From a checkpoint of a small transformer trained on Wikipedia.
Size: 13 layers, 2 heads of 64, MLP 448 GeGLU, vocabulary 8192, 5.24M parameters.
Architecture: RMSNorm before each block, learned positions, no biases in attention or MLP, tied embeddings.
Training: a variant of Muon for these matrices, 320M tokens.
Each number is 128 + 32 x the weight over its row's rms, rounded and kept within 0 to 255. Layers, rows and columns count from 0. The size above them is the row's rms in percent of the matrix's.

# layer 3 attention value, 128x160, rms 0.125, rows 67-88, columns 0-159
size [ 94  97 105  94 100 101 103 101  96  91  88  97  97  93  97  83 103  78  92  98  95  98]
[[158 149 191  88 128 128 103 151 134 131 110  95 106 143 117 132 115 187 125  60 121  89 130 125  99 143 114 100 123  91 146 153 104 139 121 115 145 148  98 149 106 154 131 123 103  88 153 101 147 162 134 125 164 190 133 150 154 167 179  91 124 105 144 135 133 108 179  32 127 143 107 162 169 173  88 114  90 152  60 130 129 142  62 119  94 124 114 160 114 125  79 101 165 141 168 191 167  91 161 110 149  73  86 174 118  84 159 143  74  89 162  40 160  74 145  96  80 154 137  97 179 133  71 151 119  93 128  95 129 164 120 171 183 183 125 154 131 109 128 102  88 147 151 109 135 152 142 167 111 163 202 156 135  88 134 122 136 108 147 161]
 [159 144 102 139  86  97 141  65 148 125  86 154 126 113 127 140  93 141 109 151 133  92  50 161 112 113 148  80 171 168  88 105 107 185 178 159  88 169 103 217 102 150  94 158 161 195 142 148  80 144 134 102 126 165 190 158  83 131 166  88  72 133 103 130  95  88 159 191 121 110 116 123 121 112 157  92 111 114 148 125 109  98 139 103  91  76 105 133  58 121 107 189  79 133 102  92  79 150 101 163 114 131 131  92 121 148 112 150 140 193 139 118 136 136 153 122 144  81 133 107 125 126 106 108 155 117 104 192 157 127  90 111 109  96 116 151 104 118  98 124 110 149 154 149 118 194 179 144 146 142 205 138 145  90  97  98 161  62 154 138]
 [134 107 120 120  92 139 117 100  97 179 113 148 134 151 115 154 112 151 114 166 131  69  96 161 131 146 143 105 121 184 159 112  80 144  84  83 237 166 117  47 111  97 116 162 115 116  78  98  94 150 119 105 134 172 144 160 159 110 124  92 127 117 109 167 157 109 115 182 115 148 171 146 111 138  57  68 159 100 142  86 102 133 117 102 136 124 146  96 135  98 132 139  96 129 119 147 196 128  87 184 136 115 114  97 111 169 164  94 172 103 102 162 155 136 182 169 195 147 112 109 118 106  73 115 104 104  91  52 116 160 136 147 114 133 146  69  63 135  59 127 141 107 108 169 163 136 120 110 141 158 113 171 108 188 122 191 115 143 103 133]
 [179 164 137  72 137  91 127 151 101 162  63 115 145 193 166 118 122  86 148 119 149 152 130 115 116 175 110 151 117  99  87 121 134 118 103 143 105 111 144 121 132 105 129 129 156 194  78 140 111  72 130  23 126 108 152 100 138 168  75  84 156 121 144 170 165 177 108 174 128 149 159 150 124 133 172  89 127 109 125 162  95 118 112 170 177 101  78 192  84  98 116 154 167 173 136 134 139 112 113 124 161 125  90 120  96 149  88 109  92 175 128 128  71 122 157  99 122  62 126  87 123 183 191  94  85 145 162 138 131  62 161 192 176 145 162 146 131 101  95 122  86 129 152 132 121 109  76 163 130  90 145 130  87  94 144  75 104 142 124 117]
 [145 102 181 128 116 153 118 102 102  76  70  99 139 162 104 106 172 154 124 171 159 151 178 111  62 133 123 125  73 148 138 128 164  83 102 171 126 150 130  81 132  74  54  93 133  89  95 156 130 171  69  87 155 157 102 150 115 110 120 126 133 155 128 130 135 126 165  87 141 178 103 141 160 182 103  77 180 149  93  89 157  86 103  81  70 145 118 133 152 135 116 148 117 122 104  70 183 143 129 145  78 194 116 148  93 126 147 149 107 135 115  92 136 141  88 150 102 155 146 180 118 195 159 184 186 128 154 163 115 157 136 114  77 141 140 119 176 126 115 138  94 143  95 117 127 113 140 107 121 146  98  83 148 121  91 153  49 168 158 197]
 [147 135 198 122 128 135 113  83 151 134 158 153 119  88  71  98  97 112 133 212 128 178 148 153 190  90 150 149 131 118  93 130 118 156 109 116 130 102 135  97 185  94 112 139 168  78 152 137 142  61 146 164 138 155 126 138 134  97 124 180 117 117 106 128 118 123  92 148 119 118 128 143 192 127 124 114 144 121 149 139 133 202 163 102 163 154 200  68  94 139 194  93 157 118 144 149 149 109 142 174 154 151 146 163 118 154  78 170  67 115 177 134 172  71 116  93  57 140 123 141 154 120 146 122 158 117  84 190 199 158 108 146  73  73  70 172 111 115 135  99 179 174 120 149 193 137 120 121 140  86 130 131 131 142 112 129 105 149  94 120]
 [167  69 109 104 138  94 156 114 207  91  93  97 122 149  89 156  83 175 150 150 171 110 187 120 159 122 122 113  65 124  89 137 127 153 109  75 133 200 120  64 134 172 129 151 138 100 107 111  97  75 149 113  92 163 172 137 155  71 113  87 129 146 162 105 142 128 114 102 104 128 171  89 138 146 112  84 112  54 161  91 189 119  97  97 157 115 208 164  92 142 175 117  89 134 117 131 190 121 159 155 117  96 155 147 114 115 113 137 118 156  73 103 137 137 181 115 168 146 191 147 133 160  78  97 181 102 136 177 158 121 135 118 159 155 132  98  98  98 106 152 126 149 127 129 115 123 163 119  99  79 168 143  93  97 151 184 175 103 118 126]
 [109  93 103 106 201  69 111 103 115 172 200 100 136 132 163 134 130 120 121  60 124 133 125 138 224 104 114  79 117 172 112 116 138 168  82  83 172 106  83 128 116 145 109 146 129 118 174 112 132 117 137 155 149 166 145 132 127 148 111  84 156  98 125  86 149 132 139  53  91  99  85 183  86  99 102 162  82 118  79 143 133  61  89  70 138 138 128 183 147 114  83 143 142 161 148 121 119 128 155 201 215 116 167 137 149 183 143 135 165 123 108 133 167 171  93 119  99  72 146 119 136 137 132 155 133 140 152 146 102 112  80 107  72 140 145 104 106 155  99 168 185 170 171 117 130 163 132 127 163 123 154 115 100  89 110  97 102  93 138 120]
 [110 133 123 131  74 201 124  98  87 108 135  91 140 104 147 102 153 150  95 158 130 119 122 107 131 133 133 185 105 100 151 148  66 128  86 156 117 194  97 137 157 114 135 118 107 193 101 138 119 129 155 104  90 114 124 111 114 100 134  95 188 123 117 134 109 107 163  51  94 163 111 113  95 194  63 179  80 115 148 107 156 142 163 119  86 111 119 142 130 149 125 153 181 114 130 155  75  89 132  70 111 148 114 122 150 193 157 130  88 102 155 124 110 105 169 180 106 164 117  28 102 162  86 165 138  89 119 129 160 117 121  99 151 138  42 120  99 156 111 151 116  90 113 123 134  45 161 134 145 103 112 204  98  89  87 155 133 149 131 108]
 [ 88 133  66 119 104 147 134  94 120 184  88 111 168 116  96  91 157 139 136 136 150 115 160 129 156 139 149 180  80 115 177 123 136 106 171 118  92 107 102 148  90 103 186  29 102  85 129  81  85 172 143 109  95 155 149 151  89 118 124 124 115  84  91 116 134 107  88 155  90 151 165 102 164  57 126 107  81 133 129 123 136  57 133 134  91  79 147  83 103 154  70 109 111 120 125  60 115 175  97 119  75 143 118 153 104 176 126 169 101 145 151 107 185 127  93 136 136  92 123 128 157 187  93 136 175  99 149 123  73 131 106 130 174 126 152 120  87 130  75  73  94 133 108 132 120 124 118  96 104  74 147 102  77 100 134  79 140  97  72 129]
 [132 161 152 200 132 177 107 160 191 121 126 152 137  88 158 185 130 155  91 147 100 144  39 125 139 112  97 143  87  85 156 140 174 127 161 141  91  92 153  87 121 124  85 137 115  52 128 185 119 120 175 123 131  94  69 174 114 162 108 117 120 129 170 116  27  97 104 125 127 121 145 141 113  89 132  71 154  93 191 124 163 122 192 119 150 159  77 112  93 136 160 125 143 140 122 123 162  76 151 157 141 156 102 152  87 142 152 107 162 126 134 129 120 137 141  72  99  84 107  95  83 107 131 149 192 149 133 103 129 102 118 139 180 131  89 123 169 114 153  37 139 167 167  92 130 113 120 113 121 139 145 110 130 143 113 140 136  93 178  69]
 [182 125 158 107 117 183 115 199 126 128 117 107 100 186 133 134  98  88 159 142 150 111  84 105  87  91  84 142 102 151 151 126 144 160 206 131  84  83 102 105 128 148 167 150 113 168 124 130 173  96 119 173  84 165 131  92 127  65 142 109 125 122 146 125 187 128 177 148 135 163  62 143 141 144 118  90 149 175 163 152 129  57 106 139 124 142 146  60 173 134  77 133 156 122 106 122 138  97 154 185  88 118 117 173  77  86 154 170 155 118 137 175 184  99 147 138 136 137  90 133 121 146 127 145 113 113 131 121 179 112 145  50  86  82 147 134  97 169 178 110 154  84  89 115 101 184 102  92 162 135  98 174 108 180 119  87 137 152 104 151]
 [169 177  80 210 176 114 142  97 123 133 136  99  80 139 156 149 115 158 155 134  81  77 122 133 151 112 118 188  95 175  82 120 119 130 145 161 204 157 210 134 144 118 133 180 138 162 128 172 126 121 163 141  84 136 124  68 130 102 163  96  95 113 121 102 110 135  91  86 124 127  94 113  94 136 103  88  93 126 150 120 154 143 175  69 190 178 119 108  86  75 179 171 111 141 158 134 155 163 112 155 166  79 164 111  85 118 158 174 117 148  98 161 116 148 183 131 136 187 149 170 126 149 178 131 121 147 117 138 148 122 129 113  94  92 134 164 109 102  95 136 203 176 135 115  54 146 144 182 125 125 120 124 117 136 176 173 148 119 120 157]
 [135 147 168 107 162 103 120 132 122 160 102  70 156 166 126 130  85 111 118 161 107  70 106 127 128 122 118 173 122 177 147 161  97 108 155 104 107 170 146 148 111 134 159 209 103 142  91 129 128 129 147 237 105 147 119  80 178 111 105  76 116 114 152 126 166 106 177 156 119 139 200 155 131 115 116 125 154 146  46 149  84 138  92 125 131  90 135 176  87 132 155  96 125 104 163 118 140 106 110 118 186 119  95  89 149  97  48  97 174 146 126 116 132 144 140 180 112  87 101 165  83 135  89  87 113 174 139 118 164 197 165 167 101 132 144 128 135  95 157 118 162 166 139 105 139 141  85 131 150 118 120 173 119  53 102 169 142 168 187  93]
 [179 171 124 111  83 130 137 138 136 102  81 145  88 178 127 130 131 128 100 140 106 184  73 121  63 149 129 148 119 150 152 141 120  80 167  85 141 126 110 114 144 124 142 111 104  89 114  75  92 109 119 160 109  91 110  51 152 165 182 116  80 135  87  75  88 126 115 122 144 142 123  71 136  94 131 126 115 112 169  91 118 128 184 119  86 129 118 138 137  93  94 201 127 105 159 157 138 107 138  94 184 136 157 229 109 152 134 140 116 123 150 120  75  99 137 120  95 159 173 192  91  89 143 107 145  61  91 174 107 102 137 109 130  96  88 156 153 122 146 180  26 140 129  88 165 158 121 162  91 107 118 138  89 118  99 157  94 140 165  96]
 [125 110 145 121 174 123 130 154 166 157 163 106 145 149 133  98 133 148 102 129 126  83 155 148 126 162  88  92 156 158 166  73 108 133  62 108  92 145 150 172  83 106 149 106 146  95 116  82  68 134 115 110 149 185  96 117  87 208  89  27 103 121 138 162 151 153  98  85 110  86  86 132 144 157 112  94  92  67  73 145 119 137 115 122 125 133 111 183 138 135 111 120 121 110 211 139 105 131 141 110 113 150 118 127 150  67 122 136 130 126 142  99 120  98 129 172  98 143 143 132 159  95  92  95 129 129 110  84 173 167  90  99 143 116 174 115 139 107 124 145 137  25 109 127 149 149 107 106 120 149 104 242 182 107 142 189 152 128 156 142]
 [140 167  99 176  76 131 149 101 111 159 130 116 138 162 128 125 163 146 158 173  55  92 128  94 158 140 103 148 101 171 138 171 132 136 125 114 154 162 149  90 128 118 147 130 135 162 126 113 167 206 148 132 159 157 224 142  84 159 130  95 109 119 161 124 128 133 139  90  77 185 108 126 107 138  83 125 100 185  98  95 112 168 158 113 103 151 114  99 102 167  98 115 125  88 172 162  50 123 168  77 118 135  69  98 122 170 160  64 123  56 107 127 146 154  76 132  94 149 153 192 162  88 145 129 157 148 165 165 144 116 101 140 170 127  97 107 107 140 135 129 102 146 118  79 201 117 155  88 150 135 102  83  92 132 165 112 148 190 157 167]
 [115  76  94 180 139 132 150 114 165 149 141 195  60 125 185 165  77 140 151 114 110  77 199 147 177 139  80 131 174  52 140  94 188 155 172 166 143 108 157 123  99 119 100 150 149 131 155 123 161 103 125  93 143 188 160  98  90  99 171  67 134 168  69 115 131 137 129 152 137 128 123 214 147 127 119 163 133 110 129 111  97 165  83 116 142 146 198 167 120 143  98 132 159  98 156 120  91 147 101 132 102 150 181 127 117 153 132 155 114 134 141 160 123  89  98 123 125 165 110 154 107 119 106 120 141  91 120  99 114 129 153 105 179 124  51 142 156 138 114  99  95 189  93  83 103 152 148 139 140 113 146 151 118 172 135 128  98  39  78 112]
 [128 131 141 168 164 168 127 137 121  89 140  94 148 161 158 145 101 172 147 135  77 170 119 118 107 152 173  90 175 139  94 141 153 152 110 195 123 184  92 116 173 183 141  93 170 130 171 171 189 155 146  98 113  99 121 127 179 157 132 139 130 101 107 144 113  79 106 121 178 105 120 156 144 129 139 105 147 150 148 104  89 166 137  84 149  83  69 126 140 124 115  89 194 114  81 127 115  85 159 175 139 127  70 178 133 116 154 164 163 175 132 100 178  74 153  95 161 114 200 152 164 112 152 148 118 128 178 131 118 118 235 103 147 114 117 151 115 145 121 193 166 175 148 147 107  72 172 132 120 138 145  60 133 138  76 102 126 113 110 134]
 [181  97 118 149 134 117 133 127 139 125 154 150 153 167 107 145 116 131 113 163 146 131 175 132 155 176 195 135  95 117 117 165 130  98  85 134  72 122 128 107 102 120 101 196 106 158 152  46 114 110  99 178 127 106 109  99  52 102  78  98 130 120 107 141 145 142  99 107 183  91 174 186  70 183  48 164 105 157 125 111  78 146 169 162 140 197 157  74 144 135 105  95 146 139 113 135 138 135 111 144 159  85 100 156 144 145 113  89 121 168 115 150 204 180  46 143 122 155 135 191  82 164 139 132  84 129  97 133  99 147 130  83 139 135 129 106 112 105 106 165 198 148 155 186 160  85 138 127 113 126 116 101 134 171 140 144 144 120 117 137]
 [130 134 109 167  86 106 126 144 169 157 150  89 126 172 144 119 136 111  95 139 107 189 101  69 152  87 155 129  97 115 110 130 209 154  73 132  64 152 122 113 138 120 101 161 120  87 135 167  95  81 100 104 113 166 169 152 152  87  91 156  82 111 112 135 150 126 119 139 168 144  86 179 103 133 135 172 119  99  85 166 157 145  61 139 137  90  88 103 132 130 127 183  84 184 100 145 122 118  65 110 120 161  99 137 163 100 169 161 146 120 104 193 114 108 139 179 124 187 120 103 141 111 155 127 118 181 100 150 110 175 137 167  79  89 178  98 158 154 131 118 168 187  91 132 137  83 131 130 148  64 122 174 124 177 150 194 137 190 119 151]
 [133  90  83  53 127 113 131 133 127 152 119 177  79 106 133 112 106  77 151 143 148  80 129 170  91 131 147 197 129 142  46 169 143 174 124 200  86 113 108 143 131 162 121 124 117 160 120 168 162 114 158  59 139 148  63 159 126 130  73 193 141 125  91 112 197  89 136 117 107 130 105 110 109 122 176  99  74  73  94 134  75 105 178 128 165 113  75 132  91 108 157  69  92 112 126 126  90 152 154 112 129 163 138 111 121 101 124 185  83 129 172 145 105 124 101 129 147 153 147 151 147 100 167 140 125 100 123 153 104 178  93 166 167 115 169 131  67  69 114 149 176 100 106 134 136 135 120 132 124 136 106 137  61  88 146 169 125 145  79 143]]
# layer 3 attention output (transposed), 128x160, rms 0.133, rows 67-87, columns 0-159
size [ 92  93 104  93  97 100 103 100  93  88  93  92  96  97 100  82 104  87  94  91  96]
[[124 120 195 125 118 164 139  82 120 143 214 138 138 128 116 138 107 150 114 147 187  80 107 128 119  95 128  84 124 101 193 159 116  83 134 119  88 189 111 165 100 201 125 121 133 112 173 138 118 175 135 148 130 171 139 140 123 178 125  84 126 144 129 141 126  95 159 118  71  78 144 118  89  81 140 104 114 148 140 162 125 110  60  76 138 181 156 132 162 134 109 203 160 165 146 135 133 110 134 106 187  88 110 163 132  88 104 176  66 120 131 107 144 199 141 143  44 146 155 132 113 151 181 132  98 135 125 125 127 141  68 145 139  86  99 115 165 110 168 123  70 105 177  46  74 118 130 139  97 141  97 124 134 129 104 132 118  85 137  90]
 [102 102 157 127 142 116  96 134  91 120 100 121 166 157 120 109 136 132  87  74 120  79  63 183  83 158 160 107 112 208  76 101 157 163 134 181  65 170 116 177 155 151 121  96 132 109 160 128 113 154  99  88 119  92 161 102 128 153 108  99  83 127  86 129  84 180 225 127 189 132  96 138 115 160 135 168 176  95 104 153 156  98 128 107  65 117 111 158 109 109 136 139 115 121 113 157 118 116 144 161  85 101 113 105 112 167 143 133 126 136 144 136 155  89 140 143 127 116 139 115  78 102 129  88 137  71 148 103 129 174 126 158  79 115 141 172  89 102  75 115 134 190 105 144 163 193 167 143 137  87 173 226  99 126 136 120  96 111 123 170]
 [177 172  92  89 173 130 120 149  96 207 108 167 146 139 105 155 140 121 116 130 121 142 145 151 102 174 122 115 112 168 137 161 130  63 104  72 118 207 161  60 124 122 123 152 119 198  87 107 139 141 156 164 115 117 111 166 139 138 102 142 139  39 137 160 146 118 156 173  84 134 135 135 152 126 116 130 116 163 173 111  81 123 151  91  95 146 137 119 173 125 118 151 168 142 126 152 176 103 153 142 120  83  87  91 163 178 245 107 178 139 145 127 163 148  84  84 172 102 141 165 146 178 135 129 132 134  85 136  76 113 174 162  92 127 116 147  98 112 157 159  67 116 160 167 137 108 185 123 128 118 117 197 149 157 136 148 120 145 114 142]
 [ 95 149  86 206 116 143 174 126 147  91 160  91 138  54 142 195  91 146 155 108 138  83 112 206 112 141 106 136 117 115 149  90 127 139 138 136 109 125 140 127 130 115 139 145 194 174 127 102 126 122 161  95 160  94  99 174 174  99 171 178 132 119 167 121 126 109  97 130 178 102 153  58 150 163 137 123 189  86 158 155 131 150  85 150 173  93 109 186 133 116 145 158 117 144  88 127  92 147 183 166 139 130 125  96  72 166 137 164 137 179 121 158  76 202 155  98 121  94 151  93 117 143 157 136 166 156 140 119 142  85 144 150 209 180 144 105 118 160  86  75 125 166 112 111 135  92 130 178  95 143 173 163 137 152 158 126  85 138 125 115]
 [122 107 127 102 195 123  82  95 124 110 152 117 142 124 102 110 159 143 110 109 140 119  98 111  99  85  64 137 167 148 182 120 105 124  95 177 188 132 134 109 147  97 158 103  80 155  89 132 125 151 114 107 186 138 117 126 147 131 120  75 224 154 176 109 161 142  92  80  89 163 123  80 111 163 151 116 122  72  96 140 114 120 132 160 150 100  67  96 130 100  95 145  88  64 141  72 147 152  87  78  58 178 152 114 112 111 132 138  95 100 151 111 145 197  94  57  96 127 131 147 110 139 126 162  88 140 154 166  96 175 114 106 141  95  93 143 121 185 230 127  89 116 161 124 159  99 140 148 135 110 156 155  89 107 122 101 133 115  89 151]
 [173  77 100 143 183 110 133 193 146 174 168 144 154  86  84 142 185 117  99 146 150 132 173  96 194 110 104 104 132 110  65 133 116  95 194 150 119 116 166 110 126 160 184 159 140 104 115 151 139 103 130 166 142 110 170 133 111 127 111 123 160 113 134 131 115 109 124 101 128  83 102 140 117 171 108  77 155 109 107  96 118 171 129 111 188  94 129  97 121 151 174  36 153 147  78 161 117 100 106 133 159 141 151  87 147 130 129  60 131  98  88 138  81 120  63 151 106 140 196 160 112  91 123 141 108 158  79 159  99 150 126 172 163 116  80 150 105 144  72  80 113 106 132 156 190 110 163  79 137 102  80 102  64 140 158 103 143  84 151 117]
 [158 126 100  80  59 138  62 133 115 105 170  80 163 187  79 101  74 148 128 113 139 133 130 142 128 132 178 120 101 141  88 154 157 115 170  85 175 187 142 146 105 206 218 144  96 137 147 138  99  84 112  95  82  63 162 114 165 108 146 139 152  85 112 134  84 147  82 112 118 100 101 107  97  95  89 104 149 132 126 121 131 108 124 113 179 137  95 123 131 159 115 122 105 111 127 100 182 128 104 176  81  55 106  72  51 183 174 111 116 117 111 117 139 154 115 159 174 133 148 173 146 119 120 126  86 166 116 120 147 107 112 149 153 102  83  98  49 113 108 112  70 105 170 102 158 152 122 116 128 122 105 167 136 122 113 146 135 138  96  89]
 [121 188 102 143 210 103 169 135 102 109 141 126 147 162 120 161 159 101  77 161 122  90 114 101 166 155  90 128 114 150  89 142 150 140  70  64 164 159  67 147 133 179 129  73 123 140 141 113 129 121 166 116  85 128 201 125 132 169 139 120 100 156 117  96 123 143 143 137 124  86 179 174  74 132 109 156  94 115 180 102 179 111 107 111  88 133 156 115 133 156 140 137 133 103 174 203 186 100 156  79 159  94 112  96 181  83 130 120 190 105 147 131 157 113 133 124 153 164 149 122 121 195 142  94 132 188 159 133 137 144 125  83 133 148 130 130  61 145 100  98 169 180 164 141  88 153 156 156 125 147 172 102 103  69 153 141  53 128 110 112]
 [159 160 145 154 144  65  65 110 189 158 120  98 142 176 114  97 111 172 176 113 138 161 115 113  71 117 137 181 140  68  98  95 103 110 172 108  99 112 144  65  90 110 108 134 104 111 139 106 124 122 112 172 139 167 125 126 126  82  89 145 192 138 143 178 161 148 169 164 111  95 147 147 160 120 135 111  87 134 173 124 184  85 137  68  84 116 147 130 191 129  90 188 149 142 130 111  93  94  94 182 105 144  85 131 127 100  90 138  59  85 110 169  94 148  90 170  98 145  87 115  79 153 149 203  87 117 136 140  91 167 131  90 169 115 154 115 134 161  82 143 121  94 111 156 124  89 133 192 136 176 130 142  84 101 103 131 150 123 154 107]
 [111  94  88 109  84 137 186 128 144 181 125 161 181  77  96  99 154 202 133 112 136 139 109 153 136 137  95  95 167  74 193  93  83  90 102 176 164 110 167 163 146 136 127  92  79  92 177 127 173 213 164  95  92 158 167 120 126 130 131 107 119 129 147  94  88 167 114  97  70 116 172  73 120 135 136  98 112 103 126 106  82 109 125 118  98  96 176 133 123  98 142 106 116 126 155 152 104 117 153 153 113 113 141 127 127 163  66 104 119 124  90 144 144 111 106 182 123 182  87 113 127 115  29 139 168 183 101 141 145 144 110  86 105 152 172 127  49 110 132 109 109 128 138 121 134 108 143 156 125  89 114 179 150 148  60 167 131 118 142 173]
 [129 187 131 166 161 140 114 131 124 140 161 161 176  81  99 171 156  88 133 202 115  85 144 152 143  71 173 148 148 146 139  69 185 111 143 123 126 112  80 179 106 196 115 153 125 130 142 141 154 152 125 134 155 111  77 130 112 116 124 100 154 178 156 152 120 135 133 112 152 130 163 168 125  83 141  90 120 147 143 119 122 164 172 175 143  55 124 148  96 129 103 108 153 160 106 135 158 188 141 122 151 107 113 108  75 133 136 118 144 117  84  44 125  99 109  97  94  79  98 163 151 160 154 122  98  79  76 119  68 111 107 159 103  95 210 131 146 105  80  96 155 156 105 147 169 143 119  96 125  84 136 152 160  62 111 170 116 183 180  73]
 [131 120 117 112 183  41 121 171 158 129 134 176  93 141 111 143 150 160 166  92 128 129 158 181 187 102  77 101 120 102 143 128 171 176 137 143 182 108 102  50  90 126  56 174  44 140 156 170 190 132 148 128 126 189 143 143 150 103 141 101 154 159 150  82 136 138 147 197 139 141 103 106 102 131 140 100  92 146 126  70 128 116 134 120 138 165 145  71  92 155 130  95  96 164 143 117 137  98 158 193 137 180 102 156  84 143 127 109 118 174 143 134 132 139 143  79 139  73  54 128 126 143 125 112 143 153 125 120 142  43 154 122 150  94 116 164 139 168 152 102 113 139 141  79 114  66 164 118 134 104 101 180 135 147 156 111 115 157 115 138]
 [190 128  99 136 147 144 170 127 142 113 105 122 110 115 123 123  54  95 206 117 134 111 165 125  94 136  88  83  63 173  90 119  96 128 151  83 161 149 136 164 133 171 114 145 118 106  64 133 137 112 108 141 127 152 174 149 116  98  86 122 160 154  98  63 127 175 118 116 124 128 100 119  90 128 111 132 141 129 160  81 170 121 181  67 207 116  90 140 172 187 139 153  90 165  87 126 176 114 211 144 156  98 156  63 102 108 199  96 148 102 162 121  84 113 112 114 105 181 111 169 152 194 148 102 143 144 114 100 140  64 120 143 144 127 104 154 128 167  52 126 140  86  75 116 132 123 101 153 126 114 129 104 126 136 158 151 123 148  99 164]
 [ 98 162  91 135 101 156  65 144 103 127  98  88 130 135 103 126 137  95 123 150  96 147 104 153  79 135  93 121 106 105 122 165 127 110 111  92  43 132 106 128 134 112 127 168 123 135 112 107 115  66 150 170 126 128 137 151 179  83 141  62 104 100 144  97 149 115 137 124 117 104 169 111 170 172 135 154 142 158 109 139 112 149  99 134 113 152 110  77  99 190 134 138 171 177 127 130 128  97 207 146  90  53 146 136 101 139 164 108 106  80 133  49 106 128 131 150 162 101 154 104 109 114 137 124 165 144 150 115 162 162 122 160 144 100 118 198 196 122 103 117 138 155 169  29  81 152 164 105  66 191 198 103 129 158 148 155 113 165 162  76]
 [142 106 118 131 138 110 171 136  85  49  70 146  62 169 105 137 172 147 117 141 141  67  81 115  89  89  78  72 103 111  96  74  94 156 214 147 116 114 175 112  50  95 179 126 110  91 106 136 109  88 179 156 120 103 127 142 126  88 108  86 145 122 105  90 161 123 107  90 113 135 149 138 107 118 157 105 164 157 150 141 122 106 131 125  98  90 124 119 118 120  66 204 153 121 140 100  72 112 126 114 217 101  90 120 123 117 114 108 104 156 141 126 118 138 117 154  72 154 140 178 119  48  67 105 120  94 100  99 109 120  92 148 120 141 108 151 103  86 114 138  97 142 145 149 197 128  51 140 132 120 112 137 128 161 122 125 163 142  95 110]
 [107 117 165 152  84 148 101 121 101 141  53 105 158 157  85 156 115  99 102 124 140 166 101 105 145 109  68 101 151 118  77 116 136 117 144 100 145 185 121 201 171 132 138 129 102 140 160 131  73 133  96 136 120 154 111 116  69 170  90 156  85 104 160 117 139  86 121 125 115  72 179 122 164 135 146 173 149 133  82 165 114 124 113 103 102 199 122 148 181 107 116 134 159 169 174 126 137 109 113 115 130 107  66 170 165 168 159  86 127 168 195 144 177 135 162 116 116 142 139  89 102 141 114 114 104 105 109  89 195 136  92  41 165 107  51 129 177 134 122 167 116 140 175 104 160  49 122  94 137 179 150 166 151 135 139 155 106 122 134 154]
 [153 221 163 152 141  88 102  56 166 130 113 115 124 126 138 134 137 109 188 149 141 115 138  92  95 142 129  84  96  84 141 101  93 103 116 121 153 128 112 132 178 159 141 169  83 116 152 110  95 144 132 154 153 117 135 187 139  61 153 109 111 129 136 115 146  78 143 120  46 173 112 174 111  93  68  87 149 169  71  91 121 113  75 124 132  71 125 129 172 115 111 190 141 130 137 169 145 106 164  98 115  92 149 179 147 109 116 182 113 116 152 155 173  62 105 125 126 148  89 156 114 117 149 118 161 122 113 162  98 104  74 186 119  87 135 105  98 169 123  98 157 124 142  97 157  79 119 178 111 144  97  79 157 124  59  78 175 106 158 159]
 [180 165 109 132 170 115 129 124 104 146 170 162  98 143 169 143 157 117 143 121  86 131 133 181  79 149 100 135 148 118  98 115 100 149 142 176 177 145  86 174 163  97  91  82 169 150 129 153 118 135 121 133  99  86 109 146  93 163 119  71  82 112 128  72 131 132 118 129  68  57  76 115 115 119 105 202 168 115 186  96 141 144 105 135 150 123 186 146 118  63 154  55 128 146 105 130 135 115 110  79 124  73 106 115 133 132 129  98 102  83 159 167 167 167 145 118 141 175 138 164 137 109 147 131  63 143 103 128 164 108 150 175 147  78 129  50  99  72 105  95 149 114 130 144 140 152 113 157 145 141 135 136 175 144  61  56 138 179 176 125]
 [209  74 170 116 134 145 144 157 139  61 154 120 101 137 112 151  47 127 117 137 182 121 118 158 118 128 131  95  97 135  92 121 112 110 128 114 169 105 139 124 130 149 121 141 177 114 135 127 143 156 131 100 188 156 121 126 159 111 107  67  94 157  57 184 103 177 163  76 118 112 151 146 104 138 126  91 144  79 194 127 113 163 167 136  93 139 118 121 123 148 162 107 131  64  97 144 122  73 121 139 132 133 103 151 134 146  71 106 143 179 153  96  84 164 124 133 106 122  99 153 141 143 173 127 130  41 146 174  94 101 149 190 154  93 112 197 133 156 128 118  76 153  55 183 111 125  97 134  83 106  86  94 146 118 122  80  62  91 100 110]
 [190  72 153 152 110  81 137 107 144 181 151 176  98 142 169 147 150 120 134 139  72 176 167 130 133 233 135 129 133  95 102 120  84 161 131 121 157 119 145 171 151 104 108 208 113 149  79 127 130  71 115 148 150 154 184 161  58 100 152 128 131 125 145 149 102 104  95 103 111 104 137 147  85 113  82 113 117 139 108 129 142  93 109 147  91 154 173 126  93 180 109 102  98 128 145 142 127 154  80 128 113  71 100 119 112 133 175 155 148  93 129 118 149 107 106 145 108  44 105 180  98 132 129 111 105 190 157 114  47 150 163 158 147 138 102  95 166 133 116 137 149 117 149 141 120  47 104 151 121 100 151  49  83 122 114 117 148  86 103  88]
 [156 152  80 139 135 101  99  91 167 109  84 164 130 115 147 124  87 135  97 126 108 160  97 127 146 116  90 156 115  97  26  91 144 144 143 128 167  41 176 105 139 158  90 113 112 132 153 138 118  81  84 169 171 173 157 158 102 106  99 146 192  90 138 144 120 118 158  84 137 174 148  91 122 135 110 156 141 112  98 154 170  99 127 192  94  95 122  99 182 151 174 129  73 158  76 135  75  91 145 110 128 142 154 113 175 108 139 136 175 101 115 122 151 182 167 114 168 151 165 142 201 186 133 169 100 184 114 115 174 102 172 165 145 119 177 135 117 164 161 126 124 121 148 113 117  70 140 102 171 121 140 133  88 103 137 124  87 176 166 157]]